config.toml
n_head = 8
n_kv_head = 1
norm_place = "pre"
norm_eps = 1e-05
optimizer = "laprop"
lr_mult_up = 1.24
seq_len = 512
steps = 5911
dataset = "wikipedia_en"
Each number is 200 + 40 x the weight over the matrix's rms, rounded and kept within 0 to 999. Layers, rows and columns count from 0.

# layer 2 MLP down (transposed), 512x128, rms 0.118, rows 176-201, columns 64-127
213,232,199,202,222,266,127,169,129,173,218,220,230,185,226,194,195,199,141,144,203,215,170,220,172,226,223,119,208,181,267,204,209,157,184,206,194,168,195,200,203,170,166,177,195,202,216,180,237,190,268,221,227,226,206,208,203,239,177,179,213,206,203,222
247,157,219,146,105,229,145,168,212,256,206,224,195,178,227,156,243,220,207,177,186,219,180,174,134,197,237,139,259,202,185,105,115,158,222,121,234,199,132,262,164,240,234,189,247,208,128,159,168,233,185,218,227,215,261,156,215,154,259,224,165,241,180,275
221,177,248,251,205,165,234,176,163,243,243,208,132,228,142,183,245,218,153,227,162,217,181,179,219,261,204,220,142,168,163,201,239,183,176,160,160,237,189,230,174,257,167,214,203,215,188,189,191,148,181,195,212,246,175,195,231,207,228,179,177,144,210,249
198,200,202,200,203,198,198,202,200,198,198,201,202,200,201,204,200,198,203,201,201,200,198,200,197,201,199,204,198,201,200,200,195,199,199,199,200,197,201,197,202,198,197,198,199,200,197,197,200,203,197,200,197,200,203,200,207,203,200,204,201,201,198,200
155,203,226,236,323,202,173,190,147,259,193,214,197,202,203,216,194,180,191,118,201,226,169,178,136,246,191,175,162,189,128,182,210,248,141,156,174,185,199,139,217,187,150,249,254,134,228,153,196,184,203,205,205,225,279,214,284,188,152,209,146,173,259,200
254,206,185,248,134,240,228,136,227,156,228,203,269,152,159,221,213,177,179,168,187,249,162,199,193,220,156,195,212,218,107,118,224,148,234,199,151,182,232,208,186,229,183,186,212,108,182,183,214,131,171,245,215,222,190,190,200,204,200,256,136,225,197,226
142,200,241,205,225,153,221,183,244,169,224,264,201,166,257,192,243,107,169,233,241,205,165,154,133,249,194,206,149,180,143,227,191,169,209,189,128,180,92,202,231,171,270,188,211,276,200,182,203,121,236,181,213,217,218,148,253,192,194,192,219,152,107,220
134,177,187,217,148,220,212,169,140,213,261,192,205,252,219,244,178,229,154,210,198,121,160,256,177,225,258,172,135,229,242,204,208,226,189,174,211,282,220,155,226,110,252,186,257,199,200,173,174,180,240,217,185,161,238,213,156,239,219,276,159,228,167,226
197,200,200,202,200,202,198,201,198,199,203,201,198,205,201,202,197,201,200,202,199,194,205,199,198,206,201,204,199,200,198,200,202,201,201,196,200,199,200,197,206,213,203,201,204,202,200,198,202,198,201,207,205,198,198,194,202,202,198,201,202,204,201,200
148,214,189,171,221,191,175,229,159,154,189,248,189,116,276,220,171,180,195,204,192,203,187,250,252,194,224,204,201,190,115,165,261,241,172,223,212,89,233,204,184,178,194,210,210,200,227,224,193,159,155,97,257,220,158,189,245,189,230,307,221,98,153,207
208,210,197,214,152,187,247,202,142,165,128,284,268,199,212,241,248,184,245,243,179,164,215,203,274,177,191,192,197,218,203,181,221,249,201,154,107,244,263,216,186,193,141,185,234,148,164,214,141,122,172,237,161,190,258,166,183,212,199,212,236,180,188,177
221,166,156,260,129,230,196,161,213,172,233,209,89,196,228,179,222,202,159,215,174,182,204,141,152,204,248,198,256,219,202,198,231,171,184,284,222,191,167,243,232,227,114,221,227,251,254,210,210,244,243,222,184,288,116,177,203,171,181,187,187,211,192,263
200,126,200,189,122,184,255,147,222,193,192,112,215,222,193,198,262,187,201,250,219,248,124,208,187,174,151,214,142,217,285,228,219,152,215,183,165,184,234,195,122,214,244,198,258,254,196,243,142,314,189,177,155,240,212,204,184,181,153,219,279,263,147,231
263,173,253,135,173,188,206,129,110,227,166,258,148,211,221,203,208,213,220,171,158,122,239,243,234,241,261,236,164,261,294,149,95,201,206,188,214,233,163,250,156,206,200,184,191,179,176,176,245,184,175,182,201,260,135,192,196,166,221,201,201,194,168,223
153,254,174,152,188,129,217,174,192,162,147,182,92,181,276,236,181,163,166,244,112,246,156,180,262,242,206,220,229,122,253,198,174,197,153,236,188,189,172,233,224,163,160,172,170,207,257,105,220,233,211,177,182,136,113,237,240,235,199,236,204,247,155,169
203,209,253,171,254,203,245,245,231,223,201,236,193,163,131,168,216,176,215,290,217,191,229,206,188,166,247,167,182,172,228,191,207,178,206,168,177,283,165,229,192,165,263,204,243,165,238,220,284,215,209,160,219,226,122,204,273,263,184,200,221,97,180,180
200,274,242,148,260,170,218,166,191,236,265,206,138,231,122,201,189,226,248,246,230,214,253,183,312,180,220,171,194,255,172,187,256,149,170,195,158,185,202,208,225,214,138,185,147,131,157,180,205,200,227,215,201,207,173,146,171,232,285,208,189,282,196,190
179,217,182,158,211,136,229,181,233,209,308,202,193,183,218,172,174,146,242,206,193,125,218,293,176,183,206,227,220,145,200,151,249,195,232,199,180,203,229,239,179,217,180,234,195,175,198,186,285,198,170,183,199,245,204,152,206,157,254,161,180,195,251,187
210,162,247,142,149,142,163,213,159,247,232,252,197,233,139,156,195,200,207,236,149,202,201,176,180,230,255,252,304,229,237,225,204,228,214,184,212,153,305,187,220,96,145,177,146,197,259,127,226,181,177,149,253,173,166,231,309,304,211,219,267,200,226,189
267,204,157,241,245,158,250,145,182,217,208,226,210,226,196,192,175,148,147,185,213,235,241,192,224,145,189,137,216,157,239,206,134,162,146,218,175,201,158,225,211,188,167,223,183,207,164,183,142,195,197,206,185,205,179,165,226,168,154,174,112,250,183,298
189,252,228,142,204,171,137,170,108,128,225,291,161,199,277,175,59,190,172,176,163,193,159,254,185,217,246,176,231,190,233,147,215,216,162,184,264,178,113,255,296,209,203,244,146,231,220,205,148,178,263,192,208,195,206,168,230,154,192,171,274,190,256,239
184,183,201,251,175,188,101,272,197,173,176,205,280,201,221,144,164,193,211,176,221,180,170,161,132,145,218,183,217,225,165,163,226,162,200,199,231,186,171,218,168,167,211,246,224,185,204,215,228,309,166,200,154,184,233,220,117,131,246,225,172,163,151,171
157,170,257,221,42,152,80,208,238,166,149,165,226,138,138,231,282,154,240,190,311,138,192,183,140,208,176,220,260,153,167,227,164,224,265,225,241,226,169,278,158,229,202,164,216,236,289,205,188,249,182,197,243,168,252,194,164,185,237,172,210,239,143,206
279,166,217,119,230,251,158,100,108,217,314,188,281,239,95,240,133,174,163,193,231,274,133,141,245,186,232,230,169,243,205,224,159,211,228,161,244,159,188,131,193,193,205,190,156,182,226,255,213,290,186,211,216,246,212,253,252,238,197,172,185,243,158,176
178,204,167,193,214,242,204,244,209,175,180,205,176,172,302,176,151,162,164,209,210,186,221,207,191,220,194,199,187,159,97,230,222,193,201,156,183,161,202,129,180,180,156,219,247,108,210,138,217,202,193,210,219,271,175,218,200,143,251,264,183,119,175,183
291,195,227,305,236,197,183,223,116,261,139,148,228,185,171,226,224,176,149,166,226,283,200,215,117,259,185,159,204,157,164,241,207,204,231,162,227,179,218,230,297,278,200,218,223,130,227,229,201,239,171,224,234,193,207,172,124,164,256,118,238,221,300,246
# layer 2 MLP up, 512x128, rms 0.162, rows 177-201, columns 64-127
166,174,164,142,99,167,260,183,174,263,158,144,209,247,224,223,172,225,162,224,150,161,112,280,212,177,175,177,182,253,250,217,194,221,255,211,222,151,174,212,217,225,230,223,217,257,165,163,213,235,202,133,193,230,181,183,213,184,141,97,262,245,257,148
208,186,110,152,221,139,200,184,177,148,178,195,160,203,255,198,233,234,210,200,221,167,141,251,193,181,246,191,163,214,196,235,204,189,181,191,213,143,174,199,225,178,194,187,187,220,188,211,168,169,204,247,266,209,215,207,186,211,136,208,233,223,164,203
200,197,198,199,198,204,204,191,193,202,202,205,195,204,198,195,200,195,203,198,192,205,200,205,202,198,195,191,206,203,199,195,200,192,218,199,197,210,202,205,190,204,209,196,191,203,196,201,195,191,205,196,201,203,205,206,194,194,192,204,193,206,207,198
151,196,199,149,275,182,191,262,146,117,164,159,212,177,225,194,191,147,183,259,213,191,157,233,245,173,166,163,191,184,215,204,209,192,216,276,191,193,208,227,202,209,247,101,230,268,224,221,235,225,124,132,242,203,194,233,157,164,254,186,266,214,272,119
233,141,202,273,234,216,225,267,157,279,170,211,160,239,195,191,245,310,141,190,211,238,193,277,234,150,239,244,196,203,195,240,282,253,226,251,226,203,226,126,185,200,206,172,133,158,203,164,213,260,193,165,181,168,210,265,228,188,125,228,253,134,227,199
253,215,192,129,100,99,195,201,176,190,154,210,166,157,251,228,235,207,235,223,230,225,94,263,232,196,258,233,189,223,230,231,242,166,239,222,206,179,231,238,176,204,278,209,206,295,164,264,157,219,209,167,230,175,163,182,303,188,193,153,181,172,185,208
113,245,110,125,103,198,170,169,225,179,207,262,209,161,217,254,197,244,231,206,219,204,234,246,139,210,249,201,247,264,238,198,250,191,245,249,205,131,244,222,199,202,244,186,209,289,172,213,209,172,216,220,267,142,245,201,232,203,199,191,246,93,168,189
209,194,190,202,194,194,206,204,197,204,200,191,206,178,208,197,195,206,187,193,200,209,195,185,202,206,209,196,207,209,205,198,197,202,195,198,201,204,201,193,196,193,208,201,194,205,202,203,187,199,197,193,193,194,192,197,206,196,207,200,206,198,206,202
180,165,210,204,117,224,244,230,179,180,154,118,129,184,243,267,204,173,197,201,211,199,234,252,204,182,250,233,241,118,224,169,203,241,227,232,194,149,196,215,191,182,159,167,236,261,238,144,155,147,235,196,242,140,210,202,243,175,186,243,303,147,174,192
222,185,158,233,214,167,255,159,213,172,181,208,127,219,175,193,236,200,113,206,85,157,201,153,160,182,240,211,239,135,261,264,219,231,183,216,198,208,298,146,158,230,264,188,246,183,168,268,212,230,185,214,216,253,175,193,214,251,184,184,232,190,277,204
220,122,258,173,187,131,254,258,182,202,162,69,202,240,229,243,211,261,197,226,199,198,118,192,239,193,266,252,192,169,201,212,171,230,272,142,173,213,209,205,149,233,240,169,267,232,199,188,187,283,147,174,184,237,154,224,191,169,206,196,187,182,212,178
217,213,196,219,148,170,296,159,238,234,139,195,187,208,169,248,167,212,227,176,210,225,183,225,210,217,229,162,251,235,245,206,205,144,181,210,216,207,233,229,139,200,185,257,253,222,180,241,240,240,235,215,209,146,210,155,247,165,233,205,273,103,179,228
184,106,247,255,197,209,155,246,215,203,168,227,129,180,257,186,154,177,219,231,211,164,162,246,288,142,248,220,163,199,234,155,210,213,152,266,189,260,170,185,197,140,177,207,163,170,202,195,206,238,215,216,268,189,194,223,218,186,222,202,173,220,247,210
161,131,239,275,159,189,145,235,210,191,159,200,162,216,252,226,161,220,233,230,209,155,147,266,227,203,211,247,213,182,186,187,189,156,192,196,177,299,268,185,203,206,228,281,204,216,178,173,246,193,157,174,200,210,219,259,191,250,234,200,159,220,203,129
163,211,124,211,103,132,153,220,134,217,243,141,165,175,233,259,194,206,141,224,215,221,139,241,154,252,234,213,161,196,206,207,256,209,159,206,231,209,194,213,113,200,218,142,236,237,282,145,207,221,214,124,223,180,232,164,185,308,130,193,124,164,254,237
162,164,115,171,258,152,197,242,192,165,157,162,239,230,189,185,225,280,185,258,169,161,210,197,206,120,212,274,167,225,187,213,229,242,303,173,170,187,179,152,177,210,201,178,150,189,247,187,168,264,166,147,177,141,185,247,144,147,116,185,179,252,193,189
197,176,180,265,225,219,181,239,199,216,101,129,212,262,187,242,253,161,208,220,231,255,246,210,200,233,201,189,226,166,232,229,186,197,173,159,234,228,234,140,166,145,250,209,134,169,268,255,191,209,216,276,247,194,199,239,195,220,232,196,193,184,192,231
138,209,208,176,138,153,218,191,223,228,159,121,142,209,263,269,195,201,191,262,228,107,175,239,174,208,244,205,258,196,232,173,174,196,165,185,255,158,277,184,181,165,206,163,145,225,243,192,210,178,235,218,284,161,200,219,210,295,146,228,216,153,224,194
196,199,112,302,164,126,193,190,150,189,213,212,212,157,200,291,236,171,225,201,193,232,156,192,274,189,220,149,179,181,271,206,187,255,222,178,214,199,191,236,189,152,198,183,189,246,178,193,197,243,178,191,220,196,227,202,246,194,229,132,231,278,250,206
141,246,154,250,176,185,245,153,197,222,248,196,254,261,147,261,235,207,215,182,189,188,161,171,248,162,183,185,173,206,249,219,229,200,230,172,159,173,156,227,211,181,229,262,151,227,242,211,238,268,181,173,178,234,220,247,275,154,152,145,204,224,274,120
213,194,213,237,159,165,300,203,165,181,206,161,164,162,152,301,247,93,225,211,204,154,171,159,208,185,218,216,155,207,229,227,251,257,263,176,209,177,224,239,206,205,251,176,232,198,235,192,208,200,134,181,232,162,227,227,216,167,283,177,197,224,238,151
161,239,220,202,143,221,210,210,197,154,242,265,149,178,261,237,295,206,202,134,214,209,159,237,171,209,191,218,263,225,222,193,169,181,259,257,169,192,217,222,194,199,307,245,165,270,146,250,258,268,160,184,135,117,213,249,316,164,212,204,231,166,140,181
140,211,127,237,230,189,182,167,199,199,188,181,183,143,167,307,251,120,221,211,241,199,211,236,252,219,266,165,165,233,248,174,323,200,237,201,194,205,173,211,215,167,132,121,184,210,246,168,260,205,186,214,281,187,272,230,237,250,208,209,271,238,251,167
147,223,189,142,212,216,194,248,149,231,227,111,175,153,231,236,153,208,225,234,170,180,209,261,159,216,180,256,218,166,235,238,226,235,230,221,235,208,195,138,145,200,222,186,287,184,248,219,244,199,231,190,132,131,218,241,227,182,157,194,200,181,204,155
190,193,200,156,194,139,265,300,160,185,202,150,144,195,220,226,267,209,198,208,221,237,130,130,175,287,139,260,248,154,198,248,256,154,249,182,179,191,285,252,168,215,240,228,210,217,279,211,224,168,162,132,146,141,177,187,285,197,167,199,229,119,228,132